From a checkpoint of a small transformer trained on Wikipedia.
Training: a variant of SOAP for these matrices, 93M tokens, 2840 steps.
Each number is 200 + 30 x the weight over its row's rms, rounded and kept within 0 to 999. Layers, rows and columns count from 0. The size before them is the row's rms in percent of the matrix's.

# k: layer 8 attention key, 32x96, rms 0.167, rows 20-31, columns 0-95
# q: layer 8 attention query, 64x96, rms 0.174, rows 21-31,53-63, columns 0-95
# v: layer 8 attention value, 32x96, rms 0.183, rows 0-12, columns 0-95
# o: layer 8 attention output (transposed), 64x96, rms 0.18, rows 0-12,32-43, columns 0-95
k20,094,182,265,187,190,198,178,169,234,189,186,187,187,179,202,199,233,214,182,234,246,195,189,145,202,204,174,190,239,182,213,221,199,181,188,225,219,223,195,143,256,220,181,222,214,221,157,184,201,209,237,208,157,185,240,195,246,180,200,150,203,183,206,121,169,220,216,222,187,178,190,161,213,196,205,222,137,218,224,191,267,171,227,204,89,218,201,183,194,199,230,146,222,185,232,246,225
q21,094,237,190,177,163,183,237,216,225,193,184,173,201,226,205,174,255,203,237,206,189,157,185,151,222,170,204,161,224,202,160,202,213,234,167,195,245,198,185,175,205,223,170,249,206,201,186,199,187,204,233,130,245,223,206,181,219,219,198,268,212,261,213,166,266,212,134,191,228,168,248,238,215,240,174,167,202,199,202,154,225,196,186,135,178,233,219,231,204,201,236,237,186,161,243,176,186
q53,110,197,205,197,173,230,182,217,173,220,212,155,246,183,176,199,253,232,210,226,201,160,228,134,214,238,229,207,194,204,235,176,258,188,254,208,211,178,228,213,216,267,227,201,160,211,186,208,188,181,175,214,194,241,178,178,163,185,192,240,157,168,186,185,142,236,157,170,257,138,180,234,177,194,153,237,212,163,262,208,174,239,226,192,234,205,229,188,213,195,174,211,203,160,169,187,162
k21,095,182,189,214,196,183,197,183,209,242,215,191,215,183,251,138,196,177,235,203,229,185,140,238,224,227,184,229,179,190,182,207,186,153,247,159,173,173,204,207,191,206,203,236,231,192,179,204,217,265,203,297,190,189,189,196,214,146,204,210,216,203,216,257,258,214,191,173,144,109,208,195,219,164,210,223,230,180,168,159,187,186,239,183,170,189,227,209,237,205,234,151,174,180,189,219,204
q22,097,191,156,203,205,149,198,147,206,218,160,177,209,146,198,196,188,149,154,226,199,185,202,215,143,209,155,261,203,208,162,206,113,171,171,211,204,190,203,212,199,186,199,146,171,240,190,258,190,208,180,148,201,172,227,179,224,228,207,189,208,206,213,122,195,208,151,164,219,238,186,190,134,213,190,177,210,188,203,200,245,201,176,160,163,199,219,224,233,232,136,177,209,203,200,184,202
q54,104,172,170,141,199,182,200,173,218,220,212,202,175,144,231,199,163,180,143,156,172,215,131,150,187,207,187,214,209,211,193,187,183,226,160,176,233,215,142,201,171,184,228,180,186,228,233,217,224,200,198,188,201,163,173,216,212,219,258,176,247,244,212,172,166,167,166,211,209,201,198,183,218,211,238,176,128,248,157,230,236,201,141,196,142,199,184,180,200,223,219,188,163,236,192,170,143
k22,106,170,183,176,177,177,203,174,174,232,223,170,232,171,233,150,203,261,173,201,269,169,183,193,221,202,187,230,169,188,206,176,197,205,200,135,181,202,175,266,218,165,207,197,197,195,205,222,204,208,185,165,218,157,166,172,196,190,189,247,199,175,233,231,210,155,170,187,188,196,224,197,245,152,204,208,205,195,221,174,168,225,161,135,211,216,230,198,138,163,194,140,123,223,196,139,170
q23,074,225,231,205,171,219,121,254,215,246,222,199,183,197,196,217,210,229,109,225,250,253,219,219,216,244,197,178,224,189,241,203,219,209,207,132,174,191,227,176,184,211,224,189,204,196,194,258,208,201,208,179,213,192,246,137,222,212,176,204,209,161,215,189,187,186,178,242,200,170,182,215,154,177,188,187,209,211,170,147,179,253,180,206,236,172,165,161,234,154,253,206,239,218,189,196,225
q55,120,221,198,230,215,166,224,184,200,206,238,187,210,204,191,204,159,236,149,188,225,216,192,233,210,196,225,182,161,159,209,181,179,178,227,171,222,207,199,191,171,196,242,178,174,181,197,213,205,179,142,265,232,146,233,247,209,252,257,171,179,125,260,226,163,200,175,189,240,236,157,173,220,243,213,226,182,185,239,187,192,192,187,197,141,238,195,160,219,209,162,180,261,227,167,211,225
k23,102,207,214,119,207,203,216,178,187,216,210,171,200,225,225,276,247,185,166,230,169,204,201,191,210,182,199,265,208,220,212,195,209,221,250,234,167,150,187,184,127,183,149,213,166,195,233,203,213,232,183,165,173,188,195,237,189,201,226,206,206,216,139,188,200,189,273,209,184,252,220,173,189,250,169,192,250,212,187,250,161,215,192,206,235,153,193,214,217,226,246,181,201,226,223,235,167
q24,085,207,223,245,211,259,240,169,220,105,224,173,186,202,168,219,218,173,147,249,181,188,201,182,235,195,198,177,133,164,178,207,230,211,175,195,217,218,247,174,221,181,199,254,182,173,207,239,231,239,196,231,196,204,231,191,177,184,199,162,204,157,164,216,216,215,213,240,228,213,230,169,234,176,179,248,232,184,203,214,157,212,252,239,220,187,220,228,201,146,192,226,240,185,216,251,234
q56,120,224,173,173,226,212,144,227,180,227,209,194,185,236,135,239,206,247,218,215,183,189,204,143,253,151,218,178,216,193,161,178,167,158,201,199,226,173,252,202,205,206,206,235,169,199,182,230,223,188,201,170,210,220,190,234,226,134,175,200,196,236,201,214,149,196,229,199,180,223,186,213,182,207,238,197,176,176,233,178,190,193,264,170,129,204,218,214,161,215,248,233,215,258,239,163,262
k24,102,181,190,150,161,173,236,205,186,199,218,216,179,159,234,214,194,209,195,195,214,182,240,181,153,172,210,208,208,249,200,217,219,254,185,200,165,165,165,211,178,192,203,166,232,212,202,178,188,226,202,102,208,142,173,162,206,258,215,162,157,211,241,181,174,230,134,162,233,219,208,174,209,200,190,249,202,204,215,157,218,226,217,209,175,186,187,170,199,205,168,127,199,188,193,152,128
q25,085,184,248,245,220,168,256,226,193,198,179,256,220,177,207,193,244,223,173,223,173,247,186,170,220,235,247,162,182,204,198,243,221,168,210,176,190,244,283,196,235,213,229,213,198,193,158,230,211,226,218,245,215,180,171,170,188,251,171,212,224,241,143,207,216,207,189,213,208,151,189,140,231,196,254,202,199,186,208,191,230,245,236,153,154,219,200,228,178,217,163,239,196,199,211,234,192
q57,118,227,197,246,275,158,144,244,210,190,216,229,222,168,206,167,154,200,160,203,246,158,222,179,233,186,227,185,216,255,169,240,180,181,224,194,251,175,203,187,150,192,198,246,214,151,180,223,187,211,174,183,206,253,205,133,191,246,160,218,170,167,240,217,194,200,218,228,142,200,224,228,214,164,206,244,185,183,168,222,234,201,238,198,204,175,168,170,214,245,161,209,216,202,205,201,184
k25,094,220,181,245,197,133,202,248,178,182,219,234,160,241,215,221,196,172,212,196,222,191,120,230,202,233,197,213,213,225,255,204,175,221,219,223,223,165,267,243,172,258,229,181,209,252,147,220,225,226,200,171,165,215,191,180,214,204,189,210,274,229,195,179,135,161,183,195,211,193,230,247,232,251,188,180,201,197,213,177,168,202,231,207,195,225,191,149,151,203,217,205,192,200,184,211,237
q26,088,182,255,170,225,209,245,228,157,168,178,224,225,230,198,272,212,168,237,187,192,208,170,210,187,180,170,173,180,197,208,182,230,168,161,207,187,198,213,197,190,213,187,193,223,242,203,220,214,180,207,205,167,152,235,273,216,188,284,168,181,202,219,212,237,153,187,232,213,175,167,238,219,174,234,211,210,167,185,193,262,261,167,217,212,206,223,201,227,168,193,137,175,212,208,127,174
q58,115,184,199,209,230,133,210,166,192,221,150,214,237,168,197,228,213,182,146,161,205,224,232,221,242,192,187,149,206,210,201,237,156,178,218,254,212,193,191,211,229,167,220,237,188,247,247,220,214,224,151,186,175,225,162,164,200,248,240,218,206,210,190,202,243,200,190,153,169,207,225,202,127,162,148,235,190,246,180,202,205,208,238,237,229,188,215,220,194,168,210,172,198,254,190,147,241
k26,103,172,192,237,176,183,157,191,188,236,166,196,146,255,231,168,179,195,231,203,148,200,209,156,195,171,211,145,223,258,212,185,209,211,185,243,242,199,189,207,152,224,237,200,203,209,188,164,162,184,180,201,219,221,191,216,189,198,168,214,172,173,94,236,202,230,232,187,170,212,208,216,185,177,242,202,155,189,239,186,214,187,234,244,198,161,164,141,189,232,194,261,187,163,226,205,163
q27,098,195,213,181,217,165,107,206,199,215,180,219,214,177,216,192,208,233,211,233,222,215,212,167,163,146,228,214,126,239,237,209,193,193,217,211,212,172,201,214,261,223,217,236,153,233,194,217,170,214,237,182,205,183,209,212,223,137,214,206,240,187,217,207,260,180,223,252,241,205,193,188,187,179,183,161,271,228,195,242,194,205,196,245,217,154,219,229,244,194,197,174,219,271,191,197,158
q59,106,175,216,140,224,190,197,230,205,209,216,243,232,154,221,147,184,181,189,211,131,217,207,96,248,158,268,215,168,250,207,177,149,202,153,195,230,239,188,190,190,191,228,191,244,212,180,209,163,215,171,177,193,194,221,136,141,176,173,192,210,254,227,221,163,190,206,210,214,164,226,177,165,219,219,207,188,189,208,181,166,243,196,178,211,189,229,212,214,208,187,170,187,190,213,231,190
k27,108,246,208,189,179,216,146,126,174,193,211,193,211,217,119,146,218,140,202,193,184,200,165,175,229,207,213,226,247,169,216,224,207,184,241,182,175,168,237,214,193,201,207,192,232,124,176,186,226,223,222,231,227,162,182,162,175,245,165,144,159,212,183,203,156,205,193,183,228,205,224,208,233,188,272,215,215,184,165,184,198,194,216,202,193,169,191,232,221,203,166,199,244,193,166,149,234
q28,083,204,127,174,212,191,162,188,244,195,213,169,192,185,195,182,179,225,170,164,192,209,246,269,169,158,211,213,230,194,218,219,213,165,173,204,223,266,141,218,186,206,220,173,162,162,201,204,162,173,139,194,209,194,139,153,209,203,217,219,163,225,212,213,190,157,181,207,272,219,240,170,179,158,211,176,179,152,234,222,238,265,199,173,248,227,217,223,188,193,208,183,175,184,185,182,196
q60,131,205,209,208,171,213,141,227,183,213,196,171,190,197,227,225,190,221,209,222,168,225,149,217,166,197,277,201,136,189,175,173,146,197,172,252,217,195,151,222,182,216,217,203,185,205,242,244,203,262,169,200,205,197,183,210,207,278,232,230,201,251,186,224,146,164,226,174,208,204,212,184,210,199,172,227,158,162,186,263,242,217,195,174,209,204,215,224,192,144,194,210,179,144,171,233,163
k28,110,206,195,178,185,189,161,185,179,182,210,208,201,157,186,211,221,203,271,206,173,250,222,151,250,168,174,233,165,210,189,253,250,208,199,204,177,197,208,156,201,228,193,272,231,241,204,201,218,214,204,241,164,224,226,222,183,177,143,150,194,219,194,230,231,236,261,209,197,230,205,242,217,252,165,141,210,210,244,163,181,204,167,208,224,178,197,153,231,222,200,206,234,153,234,160,209
q29,084,181,130,172,158,238,187,283,171,222,204,205,191,259,181,161,179,179,184,195,242,204,208,215,201,213,205,181,234,187,213,193,197,208,208,206,221,212,271,179,180,218,183,179,155,162,152,227,158,230,215,173,204,207,187,248,187,217,249,142,182,195,165,145,180,177,196,195,215,183,192,191,214,249,253,152,188,177,196,215,154,130,150,190,201,199,198,254,172,229,214,196,190,228,231,196,223
q61,116,257,162,183,153,214,185,186,229,209,187,192,165,237,149,141,190,188,197,185,214,232,201,218,186,211,171,233,184,221,167,230,223,182,218,176,180,192,205,205,225,178,163,216,218,160,176,239,218,220,245,144,215,234,153,188,220,199,183,168,157,219,210,210,157,240,277,188,221,244,178,230,213,208,148,200,165,189,180,198,187,254,151,184,210,263,204,145,172,234,177,205,221,183,244,251,217
k29,092,195,217,208,264,175,154,266,179,249,175,194,217,182,193,210,162,218,191,206,218,171,170,226,152,188,163,175,184,250,220,227,194,223,182,158,235,180,165,180,180,186,134,219,164,213,248,227,211,225,165,196,239,204,210,205,213,227,179,190,155,209,209,183,183,118,134,241,187,214,196,182,258,244,234,193,220,255,218,225,250,197,207,155,191,182,234,236,190,185,178,203,174,205,178,220,209
q30,098,241,222,229,195,229,201,218,180,208,180,215,223,191,210,197,224,152,183,222,213,169,198,280,221,212,180,204,223,200,208,147,193,159,198,181,196,182,247,196,202,258,163,191,235,226,194,225,233,210,160,192,221,208,262,227,209,175,200,159,146,230,213,259,188,216,194,173,156,183,203,222,158,163,225,230,204,192,187,167,255,232,233,202,173,211,139,162,268,181,236,170,267,181,207,178,239
q62,107,191,180,192,155,203,164,196,192,220,238,229,229,224,181,202,224,204,199,219,214,238,198,200,188,180,199,159,144,249,192,195,193,191,171,178,194,216,172,204,164,237,216,177,280,202,215,229,228,185,211,170,132,209,230,204,150,143,197,252,231,201,245,282,216,202,220,160,167,191,150,198,186,155,229,195,161,231,200,233,234,210,195,159,216,181,189,239,183,125,212,177,222,180,218,246,220
k30,095,131,182,173,186,172,209,131,232,210,153,209,167,230,207,204,205,199,250,207,177,276,207,229,221,211,190,194,229,218,249,246,188,231,217,195,235,195,141,214,200,136,245,209,179,205,236,154,203,191,175,205,204,190,232,154,221,234,222,199,218,159,193,242,166,191,166,212,202,172,170,216,221,209,214,221,156,169,174,148,215,195,187,136,224,236,211,179,247,165,209,230,173,173,223,165,183
q31,092,192,196,176,189,217,205,224,160,284,160,193,227,216,266,180,242,189,202,222,220,163,243,180,213,211,201,225,156,247,271,245,216,214,161,160,136,188,197,170,220,166,255,222,185,206,201,216,202,168,195,242,232,222,238,226,196,168,212,200,234,189,202,230,267,206,247,179,233,232,216,195,217,147,205,188,227,168,198,259,170,211,163,202,212,201,229,208,168,201,200,175,206,178,194,168,162
q63,109,125,188,235,247,189,198,215,195,203,235,178,246,200,186,248,222,211,226,229,209,211,154,207,210,171,166,178,206,223,173,115,242,168,202,228,203,224,261,208,175,224,179,197,178,159,190,204,214,175,179,167,184,184,210,262,209,196,238,227,173,182,205,266,195,239,192,189,163,175,178,230,160,213,192,206,230,176,176,185,169,246,119,160,208,230,195,176,166,178,190,212,209,231,152,167,192
k31,101,227,200,200,159,215,172,173,235,185,168,190,203,214,161,254,187,181,174,207,131,202,228,175,219,205,246,187,280,217,185,223,137,192,224,205,238,180,167,194,147,223,140,222,190,191,214,154,132,225,245,164,150,216,149,252,166,198,249,169,207,184,229,210,203,201,233,174,175,238,237,221,223,217,152,211,192,199,171,190,232,151,216,179,212,193,212,220,197,234,184,185,203,175,199,185,210
v0,089,257,197,174,191,170,260,229,140,200,185,176,177,191,154,195,190,224,259,171,234,197,149,172,178,185,191,191,158,192,182,166,191,205,226,218,230,232,205,220,242,182,176,209,203,201,157,206,138,212,215,234,204,213,262,191,222,210,150,248,200,203,160,217,183,205,168,245,161,158,229,200,216,187,225,218,252,129,215,272,181,189,207,202,158,188,202,201,194,186,182,208,224,186,219,184,269
o0,090,193,216,217,208,183,243,213,228,202,255,211,189,178,239,225,194,230,174,175,208,207,238,213,170,243,160,238,200,245,195,138,198,179,230,283,173,196,209,169,168,196,201,219,185,166,210,195,230,174,232,208,186,195,183,233,129,211,235,231,159,178,186,255,172,174,192,192,237,208,208,220,194,247,134,191,229,199,198,192,213,218,180,247,139,260,165,236,176,239,222,237,204,232,232,169,217
o32,094,203,200,145,206,250,140,218,153,214,197,183,276,214,199,181,204,252,190,177,181,170,198,170,206,227,171,196,204,207,188,191,241,205,243,214,170,173,216,245,240,162,225,220,232,255,163,211,162,196,184,208,198,136,217,186,225,210,234,191,187,189,216,134,193,239,219,223,199,132,183,205,161,191,160,201,207,191,114,189,168,199,221,190,249,204,184,203,213,187,201,152,228,165,195,160,164
v1,103,155,214,196,208,185,218,288,190,183,229,236,237,204,236,241,175,162,223,211,184,143,168,164,231,219,218,179,149,204,224,210,213,157,234,193,214,210,222,190,165,255,235,234,154,193,227,196,178,263,174,207,148,222,179,193,195,150,233,213,258,254,207,223,209,221,163,195,168,182,224,222,199,201,168,218,235,168,197,252,159,169,190,179,210,225,232,214,191,175,220,151,180,172,179,225,181
o1,113,159,225,157,239,189,210,248,193,253,212,172,249,179,170,166,143,189,195,199,218,206,243,248,196,191,217,254,244,228,164,198,153,209,230,233,147,185,179,226,140,158,231,180,189,166,201,202,205,216,184,205,182,199,186,239,178,235,229,174,172,158,250,210,174,176,214,160,233,209,190,192,171,178,237,221,206,173,160,136,158,192,214,236,210,214,146,245,202,197,217,153,240,210,206,190,212
o33,096,228,178,244,208,226,155,198,180,167,200,192,172,225,268,226,305,186,217,213,195,225,242,184,196,221,178,168,223,176,203,184,213,192,192,217,205,223,216,170,234,218,166,228,213,195,226,268,214,232,204,247,194,244,188,200,227,218,185,183,217,216,175,175,177,190,254,239,153,209,218,209,186,206,192,202,184,278,210,238,214,222,201,178,181,189,236,163,147,182,185,273,168,213,246,226,235
v2,109,211,115,249,197,157,172,189,177,215,228,207,194,153,208,175,189,185,178,223,203,226,196,175,211,156,266,201,192,200,204,222,192,227,239,233,233,201,249,152,199,166,208,186,184,178,220,192,191,195,193,215,229,252,216,215,215,173,222,230,163,219,242,162,214,232,164,229,289,240,194,160,165,166,226,176,197,200,245,233,172,216,189,173,214,138,176,179,195,256,208,171,249,187,185,171,216
o2,087,213,200,216,232,144,246,235,207,235,230,255,171,176,203,186,231,239,241,247,177,157,236,186,243,187,198,169,199,200,225,206,143,181,189,202,229,258,231,265,181,285,159,190,230,231,193,239,195,220,170,182,180,218,206,172,224,191,217,241,166,195,176,201,193,181,195,182,203,231,225,199,204,206,211,201,193,199,255,169,176,254,252,189,189,205,200,231,197,196,218,141,227,193,223,143,154
o34,118,202,255,172,201,184,180,140,186,174,243,206,175,213,126,193,172,167,161,194,204,221,183,224,149,206,180,168,184,194,135,241,244,241,181,253,180,163,160,221,184,219,222,228,238,222,188,192,209,211,192,222,238,205,232,200,188,231,191,186,202,239,198,199,162,229,217,216,198,185,223,205,175,223,225,214,187,201,198,188,248,181,242,226,215,203,180,232,177,202,214,234,322,254,166,187,190
v3,096,262,178,185,218,193,216,171,185,168,186,205,187,221,171,186,253,161,219,178,246,207,148,207,153,192,178,257,176,218,190,166,188,208,183,160,224,185,213,143,191,170,172,205,232,198,179,214,200,209,132,277,180,181,218,236,174,214,218,178,190,228,210,194,256,168,173,214,227,212,198,252,276,156,214,211,227,199,193,186,220,250,189,222,217,154,231,258,201,195,208,244,221,200,150,176,192
o3,087,199,216,218,192,222,190,200,180,240,153,218,195,194,204,165,193,159,136,229,196,212,167,203,121,202,214,230,219,212,192,203,222,199,161,209,171,164,222,136,214,179,228,230,208,212,183,200,148,226,164,184,195,185,245,221,225,148,239,211,224,203,206,228,231,152,267,258,193,168,212,246,242,187,234,213,150,186,221,177,233,208,234,234,221,171,248,201,172,214,208,223,275,234,216,180,184
o35,106,152,197,204,155,218,190,198,175,231,194,178,220,206,193,232,228,196,234,240,188,117,256,180,238,139,219,211,213,159,197,156,183,217,214,208,200,192,205,249,198,152,219,157,207,209,176,165,235,220,170,232,210,146,170,244,225,244,177,225,217,187,205,204,136,223,196,205,177,216,170,245,225,186,227,240,235,162,206,225,216,264,190,223,258,233,188,159,190,169,199,160,216,165,220,180,201
v4,096,171,223,192,206,214,170,185,239,163,129,198,209,185,224,157,181,172,175,185,173,163,223,232,207,200,251,223,209,176,226,213,207,261,189,181,135,236,203,158,222,191,209,162,180,181,180,233,211,163,261,183,208,208,227,229,163,223,187,220,205,174,175,220,147,161,155,179,173,216,198,139,192,219,210,249,188,178,157,200,173,186,239,146,144,200,215,198,214,237,148,243,204,193,247,163,198
o4,094,124,159,203,170,204,204,187,211,178,212,209,191,191,267,173,167,194,233,163,208,257,214,217,182,177,204,201,203,148,211,221,148,218,162,154,152,259,195,160,206,225,189,208,147,138,204,229,192,173,245,267,192,240,220,172,178,230,190,207,243,199,199,165,181,166,175,183,195,186,163,161,221,196,215,175,192,223,240,192,218,228,198,201,179,245,214,196,190,199,137,196,144,200,231,241,193
o36,101,210,170,265,195,244,247,197,198,217,214,236,216,198,216,164,241,171,223,163,198,190,178,204,214,163,176,180,186,157,174,198,216,197,206,144,186,174,220,232,212,207,203,231,227,252,180,199,221,214,219,218,151,206,147,121,249,137,205,215,227,197,222,179,174,185,285,215,207,219,208,161,207,150,172,241,187,114,232,208,207,170,236,218,181,205,191,176,230,197,218,184,186,192,176,230,179
v5,102,137,241,247,162,155,242,222,201,228,179,225,168,207,214,205,172,233,194,178,205,214,189,218,203,187,218,266,253,178,200,212,202,234,190,195,144,194,239,191,224,228,238,155,204,165,214,196,226,156,232,205,220,230,151,153,177,196,172,215,223,240,201,228,152,214,188,134,205,171,195,223,207,203,219,224,147,225,191,171,249,142,217,168,193,206,215,205,203,257,188,232,256,169,243,189,192
o5,113,222,199,240,182,165,213,224,207,170,141,179,179,170,232,202,219,210,190,216,201,245,182,254,215,203,217,214,226,138,235,211,205,185,213,231,143,221,186,236,146,203,231,210,149,193,193,215,209,192,182,244,162,238,182,167,157,209,181,183,188,192,209,169,188,187,254,205,159,171,218,231,238,231,221,229,165,237,193,209,193,212,148,148,196,226,225,188,170,221,205,230,211,195,286,288,214
o37,101,192,149,182,242,203,184,229,223,173,209,193,196,214,200,181,183,212,157,207,206,216,148,205,225,196,149,167,188,236,178,162,185,258,159,214,270,227,179,144,243,209,160,215,276,157,230,216,219,236,199,171,226,213,182,234,180,141,183,215,214,186,213,240,241,232,162,190,193,218,192,201,196,232,193,204,250,159,197,275,183,201,232,228,162,212,147,236,221,233,192,198,198,201,166,177,190
v6,096,148,197,165,213,184,143,183,222,169,218,243,225,210,202,202,190,129,185,171,248,259,173,203,204,197,172,145,229,155,172,221,246,228,199,193,248,201,239,177,173,166,202,199,238,143,180,213,187,156,205,198,202,203,224,184,230,175,194,217,221,228,206,178,236,195,152,220,180,228,232,234,175,202,161,163,227,171,224,161,203,224,202,149,149,204,156,166,222,230,262,162,235,201,173,221,205
o6,105,163,219,163,211,191,169,215,210,152,236,196,234,210,130,196,233,204,169,203,203,256,198,213,195,204,145,144,220,224,190,223,158,162,183,202,216,203,214,187,167,275,223,216,172,169,186,193,200,206,213,216,261,196,183,156,238,195,197,180,247,192,208,174,198,193,177,214,173,184,255,151,160,182,223,196,179,153,169,197,260,166,256,177,166,187,173,180,230,249,232,233,249,192,183,234,203
o38,099,207,189,248,189,174,247,193,204,262,190,207,181,196,218,242,159,231,240,194,179,197,204,210,205,228,218,236,183,229,224,161,229,178,181,244,172,206,224,146,195,206,201,168,223,220,243,249,210,145,192,256,182,215,188,211,230,180,246,142,171,242,215,268,207,167,195,207,203,196,196,238,228,147,201,232,225,213,196,229,248,238,259,181,217,186,189,151,219,186,192,210,259,235,178,176,247
v7,104,201,173,206,182,206,187,187,196,227,199,239,171,184,172,153,239,209,220,232,190,236,212,193,117,236,170,217,161,213,174,204,189,250,213,201,205,116,229,218,193,227,161,194,217,150,194,206,166,190,160,163,237,221,258,203,256,204,218,264,195,191,173,189,202,158,232,232,216,203,253,172,184,171,197,217,185,172,208,173,205,184,204,198,217,161,149,214,259,145,204,215,204,200,129,181,198
o7,103,266,165,179,197,173,237,185,235,185,164,261,198,175,200,163,238,183,206,212,178,167,175,176,205,210,211,243,213,213,189,295,207,266,233,206,183,155,183,218,188,209,208,133,259,226,195,187,175,212,196,150,175,195,230,213,218,156,214,223,233,206,203,240,213,193,170,216,187,169,245,168,162,170,183,171,206,169,206,168,188,181,210,183,231,183,176,179,239,133,185,240,178,200,153,182,200
o39,098,185,188,211,198,242,130,196,221,200,193,192,196,191,204,207,178,226,158,165,195,199,159,213,241,181,169,230,227,189,212,105,183,177,168,191,208,255,223,131,209,200,181,223,236,224,202,196,168,208,203,243,249,192,181,250,233,227,167,196,216,180,251,173,216,195,227,136,249,223,185,223,171,203,182,199,206,158,166,191,189,184,232,181,176,231,188,187,129,239,191,153,236,237,154,193,211
v8,092,226,214,231,141,178,239,202,184,184,221,206,153,173,194,163,180,194,292,213,209,239,173,280,255,222,208,168,226,200,212,203,233,215,157,210,166,215,136,239,186,208,177,176,208,212,206,161,225,145,197,227,154,180,199,207,170,256,198,166,218,169,212,128,173,185,211,157,201,219,184,214,226,200,220,189,169,208,194,213,224,234,204,190,176,156,146,196,230,185,203,214,211,173,202,215,250
o8,093,198,143,234,197,180,222,196,217,228,189,215,196,163,200,169,176,180,183,220,199,223,130,155,182,201,261,198,160,136,272,188,270,174,185,214,155,148,205,223,210,190,171,234,185,209,234,228,194,166,177,185,177,229,152,227,142,182,188,221,195,159,204,171,227,218,207,158,232,229,199,185,247,185,175,164,175,191,183,222,227,180,124,170,213,172,214,159,217,196,215,202,205,168,191,232,212
o40,100,201,183,208,183,275,170,122,198,199,199,239,201,237,211,258,235,209,250,192,228,178,242,237,159,198,190,203,186,226,203,190,164,242,159,200,247,195,224,173,203,245,228,223,179,211,241,220,175,169,232,156,235,138,241,198,270,235,224,204,181,217,182,183,181,129,174,206,218,207,229,169,194,204,175,207,221,165,247,210,197,196,173,185,203,206,232,203,188,167,225,160,247,224,203,175,213
v9,104,176,194,191,228,201,163,207,233,191,182,184,234,234,196,236,202,153,181,182,243,242,191,201,184,141,232,150,248,161,185,207,259,148,174,203,212,171,228,178,221,133,200,178,195,173,259,191,209,135,169,179,208,215,213,259,135,193,199,184,218,197,200,206,209,196,195,222,208,172,147,211,217,211,207,171,210,225,227,255,187,198,160,213,228,217,231,199,274,181,197,210,162,184,235,153,161
o9,110,209,175,217,196,230,205,208,170,183,171,170,149,203,196,204,167,197,221,195,206,160,221,180,244,147,238,158,169,164,181,222,166,152,193,132,248,176,208,229,202,210,229,229,209,154,181,166,202,216,180,166,222,228,185,169,192,242,235,213,207,255,172,167,175,210,198,210,163,200,241,164,210,245,236,213,117,158,226,218,163,218,199,209,201,165,227,201,182,221,213,177,281,143,185,196,215
o41,101,180,176,183,181,189,203,210,173,215,193,205,217,224,206,230,256,186,164,209,189,240,251,227,212,265,181,151,199,199,246,196,222,206,209,242,213,233,177,221,226,193,189,211,185,210,199,210,218,211,233,223,166,186,243,203,179,224,223,174,226,213,192,171,215,209,260,167,245,233,189,198,173,181,131,151,201,222,207,266,244,233,218,169,275,271,201,142,186,199,162,188,131,225,197,184,183
v10,088,233,241,260,220,218,226,202,204,140,204,197,201,186,164,227,186,201,221,216,165,242,267,225,186,216,226,253,144,179,171,170,182,219,192,204,242,170,162,245,171,182,215,262,166,170,157,181,218,206,179,160,163,153,162,198,157,208,183,228,222,269,186,218,207,195,185,248,203,214,222,235,220,211,248,197,204,159,220,186,192,216,184,179,203,198,250,188,248,190,223,211,207,216,199,176,130
o10,095,195,212,224,225,145,238,185,236,201,183,270,222,190,192,217,208,195,224,200,241,276,230,207,218,191,199,208,194,249,206,163,228,194,216,183,182,162,243,213,185,145,190,212,238,176,220,127,192,164,164,197,175,170,242,185,183,185,222,175,182,199,217,203,207,166,170,228,170,198,169,222,240,158,214,177,277,164,181,166,180,158,240,217,215,169,161,175,259,184,252,173,212,165,218,225,199
o42,103,234,222,244,211,251,188,249,180,212,172,187,222,281,158,176,173,206,184,191,200,168,162,221,244,199,241,169,190,166,274,245,198,182,199,209,200,167,193,224,173,205,195,210,200,187,221,229,196,248,160,189,206,203,206,193,192,183,154,250,192,231,225,206,198,220,289,186,186,209,166,167,206,249,215,207,181,155,172,266,280,214,172,213,215,205,164,213,170,206,155,210,207,208,212,187,204
v11,110,189,281,186,234,192,230,151,200,184,176,215,210,170,217,208,242,198,190,204,173,184,221,200,136,197,245,235,213,229,193,179,198,182,192,203,195,223,180,203,230,154,140,202,234,187,223,225,264,151,184,234,162,203,201,189,169,192,194,224,229,142,210,227,188,249,199,167,115,189,145,166,181,167,277,216,185,193,150,196,216,192,161,164,163,217,170,212,211,185,178,211,193,209,224,226,220
o11,115,203,147,176,170,206,189,130,205,156,181,239,174,190,204,188,135,215,178,194,214,223,196,221,183,208,234,188,187,226,206,200,227,156,183,195,186,200,173,133,217,209,170,178,254,205,202,181,223,139,189,165,208,173,260,173,205,217,267,172,180,215,211,193,194,169,213,237,161,193,127,181,212,207,222,150,177,234,193,204,237,230,122,228,199,238,162,194,199,195,203,204,253,168,225,245,196
o43,105,231,195,237,189,197,185,218,206,191,208,162,199,170,231,175,204,203,182,208,189,213,219,206,200,230,144,176,255,195,158,253,192,275,236,210,183,203,183,243,164,190,226,271,178,224,219,247,230,203,202,189,197,208,136,199,185,208,150,221,180,229,223,176,220,198,188,191,219,186,312,206,248,163,199,215,225,256,176,221,152,179,183,233,191,228,249,202,187,219,181,215,165,200,244,219,217
v12,106,236,208,233,149,150,237,218,247,187,217,192,172,239,190,202,261,248,196,198,170,210,175,255,187,243,167,204,193,144,178,234,216,170,178,179,189,178,195,223,185,200,200,242,180,217,234,166,207,194,195,165,137,178,164,204,131,231,138,209,216,248,204,239,207,207,242,166,163,224,162,231,229,197,177,190,161,227,190,197,183,167,166,217,202,231,217,257,180,183,200,220,177,212,258,219,208
o12,080,256,206,234,143,189,202,181,202,195,127,224,128,196,164,227,204,206,182,186,178,197,213,214,139,254,236,204,207,202,210,197,267,226,173,247,196,215,233,194,245,160,217,202,189,212,229,171,227,197,208,150,173,163,215,161,169,195,180,234,252,170,203,207,224,208,233,195,165,244,203,198,244,239,218,195,200,208,214,228,251,153,185,206,177,206,239,220,192,233,131,241,204,199,225,236,205